{"num_key_value_heads": 2, "norm_place": "post", "rope_theta": 1020.0, "rope_fraction": 0.5, "tie_word_embeddings": true, "parallel_block": false, "init_std_down": 0.0, "optimizer": "adamw", "weight_decay": 0.54, "max_grad_norm": 1.0, "warmup_steps": 539, "batch_tokens": 131072, "max_seq_len": 2048, "doc_mask": true}
Each number is 128 + 24 x the weight over its row's rms, rounded and kept within 0 to 255. Layers, rows and columns count from 0. Numbers have three digits each. The size before them is the row's rms in percent of the matrix's.

# layer 6 attention query, 768x768, rms 0.0133, rows 467-494,595-621,723-749, columns 384-511
099:198171128138129153133116117138090106118117124123109105135135159069137131119134082106122111119159145116098076179127176143150120157172123128138094156131135133086160088130121110096108118094125147127059084090133104149145132121121134172127112134144138135145140182118131108162133128176125135136134170131159144121172110146104131107105100122168180103153072076105113127122120155160169149143124
091:136137108092152118159147159123083135127172136104102140128099117158130139175101118159129110124156120127131136139088110110092126101124127119111124098116091112128190130159136138134139119098132121100124082107095140110111092096158143149110115141095120153117135110107119154132161143160145117139130134165132088145117110118135110103151145132146114100102142104174108140120100135128109107108133
099:121112149115161100146120137117135102149156114117168117124122137113098114107114164187093127123118126100177141088112119126113155125122151117110138108125190147169125149134157129150133170137142100119132117135151134135121121130103129108122112150094150126146133100108104136115120143099139115093134166145108189136176115132155154121108135135103154151123138160152132103156141143167129146119176
095:099161115123108145141124105131103126135111137134119115154121125119155126124098082143151142081145090137131107163129154119140158105181185152142135106166117132158100131107125063109138160108158075098116116119120111109163137144117100143151144180145116091151160197132157137104150136136159121152158137109131154167160096169130161120121114111115156133129162156137139099098141116150111107118123
097:136179106121102103134104126134145110147145109146155138103138094127133154133154155147147172081079159158137126120130152120140125107097146129108126100154105140151111175136107136143139174136183126105115115136142105131146072123155108167092150139133134179091114141072147132119132185144149155143114138118098093173165097116131123162102132152150159128151132133139088149141150119099055144178133
097:095136101175131110106155110116074154120151144123122168156141111157155124115112133110163081136106139184126136146166140113120103157097156112162141103128157181125133146109145149138131144146127114100142096119126148146133114124099107126196134157134122094129166147121093141101147148134120148164172110102136145086130119119144110101107173116135126125108128095114110146110140100139140141198163
097:123131135144129157113131133101136115154112151147140167111143146114145098179173104128127128108095098153130157121114082139113132114130136146142106102128112139086114107150072132115107131121125125142181102149131153145119089071090106135096097112109116164137123141130151168087112101059123110136109162136138102136179149120135103151159148130147150122196112104137126141179143097146118117116177
096:151088110140091096124141159103092097114158160162101134081139115136145086134067133149123081111134118112125153117107112134073148129112119169143126114136125107143135109129167137091139168162145169087132159144122133129138111145121115132162160143134124161124121146166125122101122129123138151113094131121110095129110112127144108122131122107121076150123127150145150150121114133134130157122165
087:122109115123100174151117130122069108119137102078101111134104172122118099087112138142133099137140132115125111126106122120144150135120139141148139171070131164135097159103114092144148094128098132138167135170145101140099078150137168103139086123115141096151151151129136118189120131129144174128130134162141140184082129151094129096177080132138063129146102175110138124111115125145129140112148
092:156098045118089109138088165131121101141065163124108128122113142151178112095185107123156100144107143133160112093130149138142118148131133122156103150115148139114092135111137129106088137100104120099147160175125130142133156161137149159158150133103152137104143161110126106132087162074116125144143084115123125072132171110126149125125135091110182111138134103145134133132104108149143129194142
098:161139114115154111131119130115138118130117108151136111137105051123093133163132149118129117126109135148101141149088099138096162125132133161085149126159125122148080146155126144128105152108149106074091106137105127135081121118152111141111184114113123181126131145111072118162210135134145164078129157141144105144083132132109121127118130150121115149134148116131099148162129117128108161120108
096:085116116141107124125098093140192142110080175153159148140149156086134127146112102125159121129109147169156174086153108101121179144114157140132141110095141138167182106142152144140138138126159092118142152136141178139161097149135110101144143124122127152147094129100088117139114135116134155116081105180112110090141146135144099158116112148132138142139124132125158167113133123187096121146151
096:138121116102148144089106105113086138121152137133135126151153133090129144108118126178135130109132132130138072135106113106152175123130116094088159148119128111171140117120145121194123182114160160130157119115183109113115124113135101109108097146099138154128150135174112130091119121122100146115140097150167142153129114115109089120139123112133136070149146125119090134144142108105156096126111
098:182112120128110095125147118117120124135120110119163073131164100144120104172138137142155091160111131139147128153125103112156113125115088083137129103160155088133103118120138105099144124146113134150121139068068141142114083150165123111120114145068103143132114169144075150122142165148117115161172099110109103106136135120079113168122148157135121149121172175111161124111159149109114112100124
102:133133120132129112102099153094142091112127135147120104083136126157167112110135153142105143151110110156162102134138120132141110144112122159133127149144078135146139160126102128096108124151112121141159079131120143108131132084132138149114190050139113163171142081111116161113119087126094110105086134104091118163098154072152094116136122127125117122118146142082096093136069180108098133122148
100:117135132139116142158147106137175124120116120138116106134108133087158122097143115057133088142159141137102146103144143165127110128166092163110119102085165145071160116098129148170151099128076090124118133145129128156105157160086131140147125167166131108145163178062153112130074113122103126151166162131145117083125125107113116162102122134148135099099148135145094119140132163147127132098094
102:101112122127115096138124100116082109099109073129128137161094130105116128111110152115156155184124149141147075167106111106108143101132104112102130099103130110131185102157145121126130103120105099120075128099133130100079083147158106146129110091127115165125142153119103092097110073154117079085082121105127146161107146107114105142131124167122107084186169136127138120133173096093142145141143
098:161135152087162084152077141108157141145099160135105149136135126108152154126128124106141164109114126150132134111132133169118163129151145128154173109156132103095157118121091117130157100113154110135136157133114108158110093164133082152125115132122108166124154117158147127142122146163117169160133141116122110143109119181170086145173129146144102093135128134134157142195160123117140128089154
095:116137096083131116102093136134124131061132137115165156132104137142186107104127178121164121179118140122094110141158110129157116138127093095098136156142090092144146116108158104149162127103159117130107116106153148129147153138098126135109119179095104138147152159100134114128131113164141124119158136136178129114150153127177121188135116155115148101122118160143139144126163114153116110110112
095:128129105103081127115091141148230137142117144097136114108125156120162157158110134139152101119111099137127105130177129105154126102150125153094176091117138175117115095122107137141092141117198070164122080130130152161110137133114101144121151104123108134168152105148112148101135139173150144173104135169124116108136145083125106126151162129105109101122164100130147161155086160104108123116143
099:106153129163145162114102131092179119137154158140142129154102141113120098126136118097111128135130104197121135113145099114161156094121133120123106090110115147078101148127078126143114095120151128121144132131145117114140123135132169113100183063135116167132147166144098128116151120113123129164141167116177147067122121093132152184114123155121137098143151126168165142174136110150129152147096
099:175138140117134095147135087106110099165121118117136105142150159092126097150073097145135091145112122144140114127136086143134125093152104104105161094166111130133136114137115110151161175158120162163135169118148145152120153100131131147118103148139129136162097147147152168127139143124082113151135151168137191121128104115134119117112118128098115160115071092118165106161109134119111113155109
092:126109116118146145145153158134138143122127107127155140117112149161144069100124108136154115163152050148145105106122135116096126095131114141140124140114147148190126144167166127118140120156189149143143146109129108147097159124120115131087119131141151136133142115146107117126129106082106117151160114166108125107092115151109135113140132152144131109112116117157114109141123108128162102118142
097:123111095138109152106146093102145119090160093156090130147141141114112081132093092116089107087133159151132156171136139121121095152104095118100115135106145136144140120116130092137135090105145125171124097145144135174146155124139118159136111122121125104144095140138147111096167149104136113147131135107113139091128071109133097093138115147129085126110113146109100086152109105144138081144099
099:111163163122186166121108138098130154122131138132180145153142116093144111139155096117130164140126135129145101121174095126091160154157102092121106116106094166153139079179108135124127127112135136129155138119144110123164133099143124121074105132098101183094131134144127129109155134149156115146112151100125184117105104138098112123137148106156146089112144190152111148133154139065123151146120
100:141147147142111089151165158118121120103104085090153132130139095138075128133126125105096121109109135115091110111091156137133108172170115094096144137172152142122118161137145144069167098133091133159109090111122073140117099110088137120115156100123136152128149134079119124142085153118135120121181160113127096118145111139118139115118143158119087117124116145113115096149130138135118102138123
092:146123128114171077132143185110099112129091104133136140111106121124138140138140099102117138104152141095141125104136084103104110127137153114112151123104158142128128123143113131142149133130121131134127139138129104120106126125108101176179127116131131113155063140095085095122126142136125134111128096076113135128173126162126166134151105167114138148098105111124116154157118191145124158110156
105:122174112101127132171123079140078117121127141129158113128164158133146141150133156159118135147146135131128157137151134068137157162137162122171125112148137160148127121161090125110092157114136114185128131109123096111116184162086151142175157144112141130127107126152111105149142133128099121130130119154114151109153186170094159139159139148106151123128088155107135133127140111101125105141121
093:156075110170102108135112102123116174100109145120095088151149123100120132139161127154148127108124140161102136129115160152159144072118078138136136112114136183090146148129116154121150116099155074118114107104128115169160119157138097129170143140122198124137087149136135134077130116110151108117120093111152114147148127138133146133089082080100095118120145145136099130113145084128100107107071
100:138122118090172132120097116166100105098109091132154153129105142167134138192143092133096143137165103113139100127068150128098177136132115180135101090190111126144156141164160159170100131114129113082093117145134122095112106093143101136080118151100161154106132120114073093147164140165135165161181136164119141129128088145113102104119084113087101108122112155115113115128121098088102143130103
107:120108151141113125147126131100107087129140126129132116112121140146138132135146108129123092143170150145183145102146119140137133105099132170108131083116128120145130131163136117128088143147137102154091143175136164127110129101108103088119202133098107122172113093129138122132116078092127128111159140110082122114172116112110126108114090140116149162131129097108078106134103127146104135117132
100:132119130166131146140151120134078080093068143138104090155113137125187145114153122135144133133118161103172105126167158118181094117117127176152128092127109181159097095121063155170113126111120127140148123137147165137134165149106137171159142130189122127161142125109128104086101143126127136112151115118096115120119159163092112155069121135107109073127105174130152121120106130123121115151114
095:141094077117100125133101131119087124104196131122131129137107116110135096161148118127126157093108104123129153135123073112122140159087123102123133137162118151169126111157161111141109154168130107145157129132119117090120127133121133096121171158111133107142158064188081120143132098117191170108135123123101150153127065108132149128103079101105170146125101125131155146129090174128135127162165
100:108119144103188134147125193121134120106105072126152130127154107169117078145120152086144129123112178133146174160155136159108094136135102153089155110189134128085136132145078141144124103148122172148128137143152140160141167134134131137099136160153084131145150118093156118109135135135110131150152172178110137129148106141114073133141137134107112088136119141098111143143134145131091137190080
093:158149159111171145100123129124094098120145112139160144141114116121086107161133076123126113138098134093132150090081154193111179134186097113115129108153120101118105129147121106157098105180125135110103126133143136159086111116122154093086186128102124124117132151107128125141128114121138122157141150101137124140147142117163129121111101120136133124152136125115122149148165111120127173124139
095:113134167113140198132148112101096147112114105115188101154153141127163124123126145159107132148138127120124112116223106113104083155107161130153118163143154141103104157145127157149169093158149120115144169123137110091126142142110174116108130157136076156176152113159132087103139106092145129145127160161138156150065123105106116115105150119102133092147109100125102133111077145108115130129117
094:140110134160143149097122131158175145110135170156163138124085115093106136093114127151157091100164173121077142158123146149172109122143156121141141195128143181081170129107107160162142115088083102098147140107130096141145097148102122112146116118160143144137121144065120159116145130104130126125128128158122113117150150136118108105128138102130120156123153138124094097144145167127196162115100
095:133151137123103101113091137158124107157099134122065142133127130112141101124121157114144088140109105145124156111095096111134158151140118129165137127115133125129120108119114120125138151076092120091175162143129110135158184148126123155132119142127102082104190141087100128114139174103182091146093151111148087104132132116118111161125134150115143094160109106076179108131100139156131101148097
106:129134099078115092219114128162152151116128088121097117157135114128146138125153098120124103078144108103097126088049132094137155144109111156131115132132098112112122130140117112143138122152164141105110121161130125128103125146126157114138156122119142105122150148118128115123155121173148148147173137125096081122140085127108164167128123149112133151148133121142087114117099166107131128118153
103:121103136129100119139155108118142127164114185152138113116095117165094087088184147110123082143158123118128132096121102160096130126127138122094131128096162108070118166120135132131081132101146153131175183161153153124131144089122139117111111148091131122167142138101157121114094097087121141083123132159125120135120095168107096142104131144084133180118120104194132179101093156183145184136132
104:135127131114128097109095087112125086141157128141157159086154111147112118103116104166110123122120161096151147134130115134109140150166108124126146147125142084158132091134161111165123142133144170136104115124134093134120037165107144145144085096132123138104103147140185096143154115123099165117121114117156073170166145112125150103163123150160114123093122138101153099119186153123161089112144
097:141115100101104146118131102153127136082101131113113079125149146124143135134133104160090103138131117117111164145107183158132090145189132150140106109141166096121147115097159087153110099159111182116123142099109128165124075144177133111125119109150120087118116166087144134144136129187077141159120139130141124096131115144125132177114120154141130123162114112173092148132073129115100120140139
092:163116119135157085092117107124131129094111172101159137122112122143127177111162144184137126099099174158113132126100110139118149165099124120116145107110147102140160151132146118126114169102125147110166126133117145120148106115159149114172118117136115133125117145142158113120152133121140171104150141165137100115094113109087086127100103136117147133128112151138099125119135133129166129114174
095:151101111118111134152150130138153111182097131114113113122071178119139111133126145099124142135133097138095131138153122167150126102146070114128108128124112139138160132152144125116136086114140110120137126147157124134153145092138169143130126154148099095172132086152142115117128134150126084126134128135155126118119108120133120179135127154099123155085127088145135163160100105139130134137082
095:102120128109134141114133164108118138109111137138113169106139116132120137127133142120125143142143167110180107159126143155102087126165143141159160162151107121130105086108106140107132105111122123104112071106160141098106121190114113144123134115160108166144084102073122121159128154113125105155136120147083118137147114154124119115116119120155078104087135166105112098191113131127148106105113
094:108133105104113108123105135101153164128160152140092135110177113102101099113081150132147147134126138108087126141080126107101133101170131101121129098152116144082143128128108133151170137158116137122115108098117156160094108139172088107064151152112147120142151162146124122140096129101108148149139115070115099132122108105093087126160077105113129135076139079152152125143121128083143145091128
098:145184101113175111142119142108160112125113129132163159111138125119128144129135107148149125165135149165129128163140144112080127120125077140116087167162112092137135136124134139139110104117161084149131130104162132121135079152093124104126093120132092162111111132132126095105120116121144135137097145125117107148133125099113128097156108111133094120152143117168140119145173067071154099159157
098:101145123118140054156123123152200151117112174129126146144113173118149172117111159104175114081102141189137148105165089094124171098099136140103128150097123177129134117090101143095093142100186119127151107158165176161113155137104129165114138158123132131084146102143130079141112148114157134107163126106139162129107146159122139128157141143150100140130110094162121126119144137111139164131104
093:115133126157135081154117102118103113135168102154140128124123102121122140107121138134105135123146150124167178092179125064134110097119162153141122119076084117034067139109112127165149133145152136129145153130106086125142152123102118114137154153136138075155123150131105089169117104135074127154117161129151167108135166095137152119129166126164140134123095160142131129177160126150125126127110
103:174121129122150154144134119144112135121117106140116130126180146098134146166081140133135105132095150142144114205127149142086095164128135133111107079060132129138121104141115130132150122174095124142098103104121135141152134146106140135122113137147110150131112101132092128123137117132120139123104155158125141136072161130161145103088142084146154084109133124092109117118092137076145139142102
101:108108152151115161141127098130147124101092121116112150138132143118124121155106109091155148160131134098116118160111114172095126119149135154100115112150119147125157154109182139143157138130160115123153107104147137131117101090134105191106131102133127100097151111127111185116101114091110121076160155170153125110090178166151120091097152104160122103117115137133115086105080163124132132132136
097:134130097184135098146111098123157119124123152153169100132097101128138127127131121160108144110134121138107078086147130132160096136112158113118133090142159147099115112090091129157178130095140123118133157119100100135126140166121132138135109122133140151164135159071139160101114120112134163113110103102127099127099115130158153136099152118139140072159116135173121147089140122132117160146109
102:116138131109129129153113130092164145103153134154092126099127128127112128125133131098131176128121136152194135117163125128046173144122112136115098149133114168161114118191122137128118106135142109139155109168133118116156117121124125118102149133187134150126127099160140083131208168130138139130112089107104123145121097120114125111126096121110115161126145135133126162161130138117119177121133
095:086106130127107145130113131086145123150110135113161152156142118133138160116127160149147149134096081151114152145096112119120120123155135099144125149171126112118161153059089150120131140087136141152147128072088116133109130127133115130191143131153157187147128101098104155145169141126182140107173137100168109124150123148134109115123147102105116095142163139106145159130115098141133140110108
099:139136142099129103145153124114109097093085123124118174059129088115136146150083156150158106146155168113150105167108138108072112094124097112132155141148134082153092121161151162129152123156131111162116130124128141105085090108142134080150097150100110129106117123109113117113108095158100132123107161150106114168109141108103134095135135129141104056100121082111112091115145138094103077142179
095:141131161108135154100119114138124125132108123099120117157139133143151146114108112129134129117110113141123121164108100156133132137154142149140119134119156097107094138150156109156073095127139177161116122131128120130140097169093155130092084125156147138168124149092156120139136124121092094135109141157135134150135150152120157129127089135161160123151102179104136128142146072149142124156123
101:157095163104147134172111141108112105127112107119118116121152131120115095162124112089117132109126155114132100135097141105121132141100161130145133073167139086152140132171148107088131151123128129153089118110142105178128147145148152197171108148136148081122102145101127084092132117165134107133147115113130115088138089165130138166114105085144156146115134136124074185141120154161126116123106
099:108109140127141193112126112113124093101180127160153122149128128145148092106173110137146165134114133134138130090132143112098141156118116186122089085122146146167106115152160066126104136151135128149187111170147105165166123115085128110123125134112183125155168135115101107086142100092151126138138181115155152134144128119165143116148153119139163103113115148161150165151150150126117156105125
104:106102128095109163127117142184103108153147198150096134126121156163171165141133101143100111112146146102129113129123141129109140094141141115174120107123102105111144114097106125151155124095128118157122117145132172142148144097098141125114127114134134147109177137134096122133106109127126158112134131111140125154095137143113121114109130155129133115093103173144104142126126120111182108106169
093:169160111121094153131118171105120121107120130120193176125102117103133121174128141088126147108155127104122139112114130143113136167125124105116157099136126097174153097176127101118101139084128109133178134114122121098112108111130131126126147117122104103108098124161127125099134111158139100161112170130178120113113083128110132147135131110147098145123113103157127133111166126125119124089118
099:135124122114138129133110086098136117154144102106166102151120076134102133162131122107118140121095100127157119121157148164100117120144103118111137131149141129148161141162126136165132136144116128076120143132107163093167120088167096150126134123164123136161120175143135123120076152143113129133143140130168130118157158105165123118159131100100145121087150145116104160105142109145158113139114
099:093113087131118168142122163140175149104092109167104135121164104106150087159164104109085145128124167131102164148126095099149123113131143154137161104138157126122171138166111098133111113075097123057149163156155126098111139129166143138094110170117135093111119147122147082105143094134113115131127172097113162139107139123130076156136134121110139139140163121138154099139143138123120120116144
097:115166124113124068114170140139149128134115131141121134162131152158152157127108188149146150137128185152114144128142136089077137145132156140151141158091134142143140187155110138127094115144130135141166130108109137148116157083151107091164167157112092137122086129114094102115152110139152172104136147128119131109095134158147110138111132116133114122135141134158145151122107118133143146098157
094:131122139137107141154142130136125113129139137127091111111132121123178090135123142122178122120075118092132124107128215140124104104122085121101111134155082142133120131172124140171126120111119132137149116162116134151126149145121165127103080115124108152125158123111152147142099124111140137149102136103132174149161140113143095122096131126184113119124102133156126113144102106114133100119150
092:123139154142150118062172184138146193125112152115067135103136143115128123090145111156132100143133141092105159140150120161149120161127178135154079164133144169047104124120113165150112164136080148122151121144120164134127080129135089100120094132098097092147096178108119142084133124123119088132138165133109144111142145135131152129101171120146148122137114138166133128146131125100127129107121
095:123157150138141110126150109140123135125100106105128153130148105128096103151132115107140134126090146105131160096117129103101139106106099167069110124148125144134133123150126103129140147103123110081100158130107135113145180106126112131074147115162151122142117131144111107144100143116107177132131122094133144140066147162123131137140184161121130147100121070119147156126144117108155086127108
100:158167127120119141133126110163118105123126114141109105147137164128096101172140112143167111109158141141105129136086085124139141196107143166142106128146110073148159134113162143092089146133164159131107133124105114139127117107111127114119114137128136079144095097129205180108105095094120106082158110140097103152175165161126156129095086114089125135116122098100126150118108157140151158083117
100:119073148157122100119124094140126132126153099170129127145100106091084082101143108095162180104139158116153139146155159124110162149123122134108135149120132148134077101153125148107178175124137090130111090140172145127120167116147125131157148155105133186118115106143082100119121128124148129061080153160127098133109116123096093130128166126144108106110172099128152127127156154110160117128113
093:118136104114146139094121170108152144162120114156118127163132148136112105187144125180126102159126155129109095151133110140122118134121109092095158110195143153158107146157103098115147125059120151133113163110171130126155129097123138112060134132135122113110154127169145126098119136158134128114122148159097163147122141112158141144148162125110093126131141118171126137145126123078120090123103
096:140115119150099055089101123167158087109086163111112184138147129127091113091144145161089125113122159153125154159140155110107119146105129111156142120153069166126142120168138180165104143119134151144145166131118136127104109114109143119164169112147118125139100099177101140117121140112120110127156119141131075076100136146086141138092144142073077107152109107113135095113147118106104116140135
103:128151131118118151106099123119146131133094160117077130144099102110154144125101141131171142138130105139159142119140172148163103158163143152132107079140155147067149115112149131121154137133133105138113136114164126107102161137134154150186113158118120112124123183121118156134115136175116103066104103127168119165116181102106097132114113126115148158152136120098150140160079111151125145140107
101:112153109176145100105070112128105165154148130126147143142110102138095110125101120127166126133172140135103115136112145130144111137139132111082135153085121150145114113125092134104110141104190143134120107132140097119141126098136107151104097088098145135094127136121126114151167084139115199125121130132088128133095132067121170127169173136091110140114122128173132135115172157107114143138159
100:124124119111136062109156139093166140165132092132162125150118116132117143136150131146137180103133135117135129136106130104115126144135134107063166137159105123121104145109102146150129100096161132126152158146150142118102171101125112101086124131135125130082131101156134122136151117145138135173101119073115056116110128135113135092134176126083062140117100148077137130102131171158132147115089
103:115173127122127110152117147117159101153095142113151114097107119105126126155124122160164108137128131109123132102158116120123148126125134126131125147142134128095150114159127133109129121131123087116142190112151148094102139175140161131134130096113108135110130165116095106157153093171092115104116129145157205179096118095108101114112115169101127161140122075059132100108156113137136119092124
093:136145167123139126124122114115137119079135142102110078095158152162130135124112136095136102133135149119170134117103160106120118080160108118097131136144123137112118177094114173075081109139132111127153151105167136096071136119094124140138147140137139127116093113129196139139108162143068157111141149131094141138064088112162137163131141134150113145109099103129134097099098126066154137163146
105:139094130155119149149125174112147131113111143121086098124122176093148136109105097142140145161113146149096165122121130152107125120114120121141150074111133148116107107109117088138108119100092159124097090122144090173109072122105112121136136103144118126139165144141151125114122093102121119123129129101104144102127162143122154123126145118158163082145125116134160118150162130080149113122131
104:142123094114161193084156116099158150111095148118163107121113120161141126145136113101075144127137109143137107102184091131138134149115131130131076148119130164126099146105152114119106116068153146112093169165157113118138105146117152117096114121131166138141129142091104132141071125094097123137125122114122176149149123129141118116096100106121117135139145139081089141140128102114070169119157
105:100131131158137119149121114122085129118167112127107162125121128131169138142164119133145107107112130139151121107133143110099151070118158109178160115172119140133114140153118132137115101159092099108131144144105124154122097122183117128104109115086140124131127106098103138120163118091091108127149143111091137180114158094092169088104156127123134112084111165141106131150167146113134132126176
105:098094117119145197155173113127183149140104105085114108130117148136135127138147115126074139148170120142080119169122147115146119138105099156174133123147163107116106161166118118138151093113108183110126119109120115139153109098091128122154127119183160130162123154138125141126107156125141070134101110128125127095136131174127108163080088133102174127155144154150153148128099087120096097125081
095:155123124083126146117141119060132146143125149108127110136170145139106173187150130120125145154124145149144111133132130091098164164094140133089154116126128106137169136121128162109128129136133151167159143163170156124120115128145142100132138146160156096140085098122109126090152164119144127160137077080099117077104108130116096125082125109116101109145125106154123095092122159128130148138173
104:170140126135156134133140128175095129143135111142124132150127145147160121092157159145139109125119135133124109158142131170115152145138144100168140127171125135166117206151152105139117122133156135164066147099103127132107149116128176144162125105140146167124080150101117149156182162131178117086113111142139150095132124089129131138166118125120105121108085121121126155175107086134141105141110
098:151138152126094112119142096114115101122102121166161165104156165117127148137167161120143104148113154125097165123160141122132096114086145165134104171110097146181129119166119150141144157116133127097120132107118124095093140148154101152117151137124123144132114116099109088108124125122167134129128106126140076115106131135153102131134136185102148125144149076093109123086145140103123116165153
# layer 6 attention key, 256x768, rms 0.0127, rows 211-237, columns 384-511
110:108089123133132122142136165138131135122146093149099133192127124143132153140120105129149112084138144076090150123134147138150142163128080125105181131137107118110110155111162129101145068087107142102114119134134090082133154136127119115117141116157128105151145137105106117110116103136158086132159150105106105116139134137149108115126117089127119110126116105113104105171155110119141178108108
103:113157108105119131168105137150123132160135119116172095109124163180113086111150083118128138106113149097165153136097099135140142111127147175117136118133117165102168122113095076103096139116126084134161096124111116121128113148157161146105137136116155114119143128102120085105175117124159170156158117116114145128166098181130123162134120113102131160168155085173116185126135132131129111144140
103:145134091184097109107086128174143120092114152150131102129143136136150131104126138143089128122109140126154190149098171153121124142119154171115160113121146148125138151106169119172172127121126163103157160118102112119081101089153112103169151127100120140118107128139129100152131146133129121177122124124106110128161093132146141104159096166103142123146143142153162133129117098148127123114144
104:133124104145151133103138125154133157102143114143118124132153104087130130114130124145117142077126134089127142164165149139120153160103094081116100180153165152105113145103152106124109144151137134137120080081138085119141147118104167138137134172107116127132140158107142130132117119158122079128111120158122133120088167134147105143111123124147166128109169120100099114171131152105125143138094
106:112113132161154131128112123140095116154136141124118158138101126161104190163170115124126118113117124113122155072104078121141142099140122113148124160110124129098098117162153198101145123116049126154130161126100143128095156160171148119112110123121147124102129110114137162118110142106119145124152117094158157106200122122076122143123146097115136117144118138136147126129125148173099128132103
097:136159138142140083148104116144090120148141152128146141132139112152111137155120127115126110094132140165097136125121129170203121106168130088102123153134156078099142112120122120057149121105150099107106093150112108110134099129136166136115115125094134138134102168143142173141117123170116138108135096125108138179134123075126113180096133119141162127157137171130114112149104124142145131117112
099:144118138148137126132186118131199118136131116132130122149121100149168104091121149163149175150145102125129128156119134123134131126159082118160136113136155093103154105114087107141141100119143127149164139131155159121132159152151146126112193104110139118104131102110110101114126118095119105074118117111170129120127101138120093130114125128097115133143159104160172131165104114096149114114127
098:129153120118120106180146131126138111130120142146135133103098130090111129154112130163124175150087167133112128109116128087153166116124131105111167099102099105148125140148156148139136159146144119081138098115129126125121100090144127132104141117135171191142110112128134161132173153130134151117105115142154112163098142145094121120131134120157162101158078113114164122127134116125074152115090
096:171159097103122129143137114155115148126126123143146121096152132148071085102092152135154112113163119110128117146141159100129098098101127143105119134135114129148142124134139124135154123130126140113095121141148145119152170148075110136104110145144134155113089092161132137116115150093131111144117147137136105104086115079187140121126155080136140154122147097140145093116142142123153121122138
102:129183121139161133141132100123149175142076125089148093160100090067148135146081133139109104126153177149093146123149160132156180162121153117153109114144165116136103141115127135119150123098102105131120082099115155130138124073140093182157188129146126142162106137122142094111118125108108149140117179143101106109095145146150096137087133141153084125081125079079073147143169141145139113125112
103:083107120132139096126140105124117114101123150127141140140092106143125087153117150156157134136128133146099166159132137111136158122116157113123134121167118120131144123116091142107134091116101111116124172111128131162102162169159113116111109168070154181071109091144153176154116139129112125115125134144115139169116106131156095131145115148111124125140124185104142135133108098140151096130119
099:119158133153102065131154142116146123101134122092144153116107100154163119164121137159120155120117147118126172100100120132130140144151107157082134097113121105148131142119109108123084106108166156133123145120131133148120155158156106122136148110124103129124147146107124138166125106119141101155104126128128101148150151123171177157096128192102138115128120136126149122064092141122093093119100
101:122161125152129117141150112137090100141137140078175155116121181111141143131176163105118117167141104163123129100110158114123133112119139138182120118116126154155110123141145113130125165087198110122141151145126118115117152132103163133131130138155119142105112122140124175104151147155134153074131120149134148139120100120119129091140165134144117127084110145131183139130115118125075145137160
099:124136146075128102160127109129124164089048127165141137131128191178172152145156125118122114140093121112100158173144119154135131108090143107150159100141137162151100153169164157111163108173067153105089143143139096147122149133160127137115178090106143133165096125154145157147145141153133111153122131150176159075132126116117124161140148122135109138127112129099123158118144119122112115101136
103:165128142123115092100151103156152115111108137139125123109100140153173114161129153059130150124109109158145120145164146101099131123120140104154148100182082138141124100102086128108137125138123130160161122146092139146095116145123143189121127141133092153140123153124082123147128145111134140122166123112136089090130132155155130171133104112126131172156126130139143133121100136119123110129143
104:111135129129112162150102108103153144132103167138115142145132145097139114145122190158139120141105119130083119130138136184128103151152109117087133113106124141129184105127095110147074126133109163146108098115133114126132114164101122137117158104149173098152098146121168125116149082145151111125139158165184109137135129172100129185097105097137159127138129156142118079143180127135132142146179
098:095152145116138095151101133149088153129128122095109118063095159137124109115152153098098138149128137162112129147138121120154119142144139143105157140116132126142123188136146189098184159136109130128164104140125101132122147067130108144122127134144090163101147181136119134078146131164121186138167123066127127124126049127157125148160109119124116158093149115182098138107098120126100125095174
102:097112183096125150149139123138145130122103141150149178089124123148118131104134129147118129094160097133119127175124147125120105109151111100089094142135094164154097096135098138129135107162103105160150124109128182167125173114089149109126138116093122139120111101123154121119127111153115118102128133120177171130126119142106102121127145115113072113138144143143104108171109097131182143129117
093:148115136095105138134145154125101146158142101124131130121117137143144117137104154123148092119116137138161078112113117155154156139141139123157138150113124139131088113113140161111151117151162161119118177150139131137089118143101141128125154153126133147137140132141107095108102139087111133142111143113139147123144122114106107099118126118110137109137149081127147137148155120181122159116158
102:137094143141169106130123122140100152122128140126102081125104104096133099152097132134188124128122102134112135104108148113132098129115069107144131110123138109102120132089097144140143157108093101172127155121134099136107143140123093160167104160175139129124115131143113125090133122161148168104137132108182103095086152074147115147145129110073114098138153101142098104117151115122116168135137
098:128083137126138154137127162110090112168186082160114071140165113142143138126129123141141153152151120104130100156147112133120141156138089182155134145129123109130181092113120107141120132126152127107122144138109112118167114149123141116110098113161125132141104137147154162176121088149142110108124129131122122113121143122145088122139127172125162095121156112091126133132123105095148096115108
101:121168146144144146134174108112151117116114109161143118125135090115110147135102155153120125126158112170136086171102129128189085087094060119113104130119131129189132187137135117135098143121109157111103123146096087132155158103129115131109123138085159098127085154121137141122125144089126070159141168135112140123157121118107153116098100137127147114151123108167119137110087151122123094127127
101:126182081158118104144129155108136111157110170140124137147119133141109101148144138112100087124153145130121144134140169093118120102190154122059107128139138146155129158105149112098140107113144143085100126101112099097108124080105153115131131102118154138120127088121101089178151106117114127110147112083153119165160119108123115115106114127147122138136062124114114104138122142123101124063119
100:132134123135161102158142163159147137160144118167116129171156134094173162115127093113128133110129154085101176164169097139111151161106112167127110162103159153105088090161148090146112102068131152091125106130159114134139104154117128109096111101124149141142105127134171148129108126123139123173108147197185141164131165124142119125094130117129165153105109121129122128174113138115153097107111
101:110093120126098152133104139155164125143141124130155138140101186086123127135149149152155163138085136163127128115139123057111144144148107189119121163125136169135134139152114143096107153095140144104144150179103139118113110135159134096127144146099081136150122089089121177093142134093122124111111128083137110177161074152122140116141116129147092097164184125133149148180176115146064107128141
103:115115126082180128137156160130123088155147146113147140141112122133131121128148102131133124112152165130128126162136129135155154165109119131174130148154179090099154112113137137152124101159119139141131117128145104067127110113109124145162096105163164154132119143135155098127128122124122148109189144139140121128136149147169128129121094104116118128122118095124074155114132137136106154116103
097:145123140118076123128145112124111141111114138106124098134143123132137108183155108102086156099085095144149126132159089128113151098112198161092145136136146128149112151126117170105086111132112084124154114169130140144109151114122126147093149124120111138147118066100164166127104150166126097116178103111079128085148094138146118166136113115158120116133077151148160155115086151111131119117142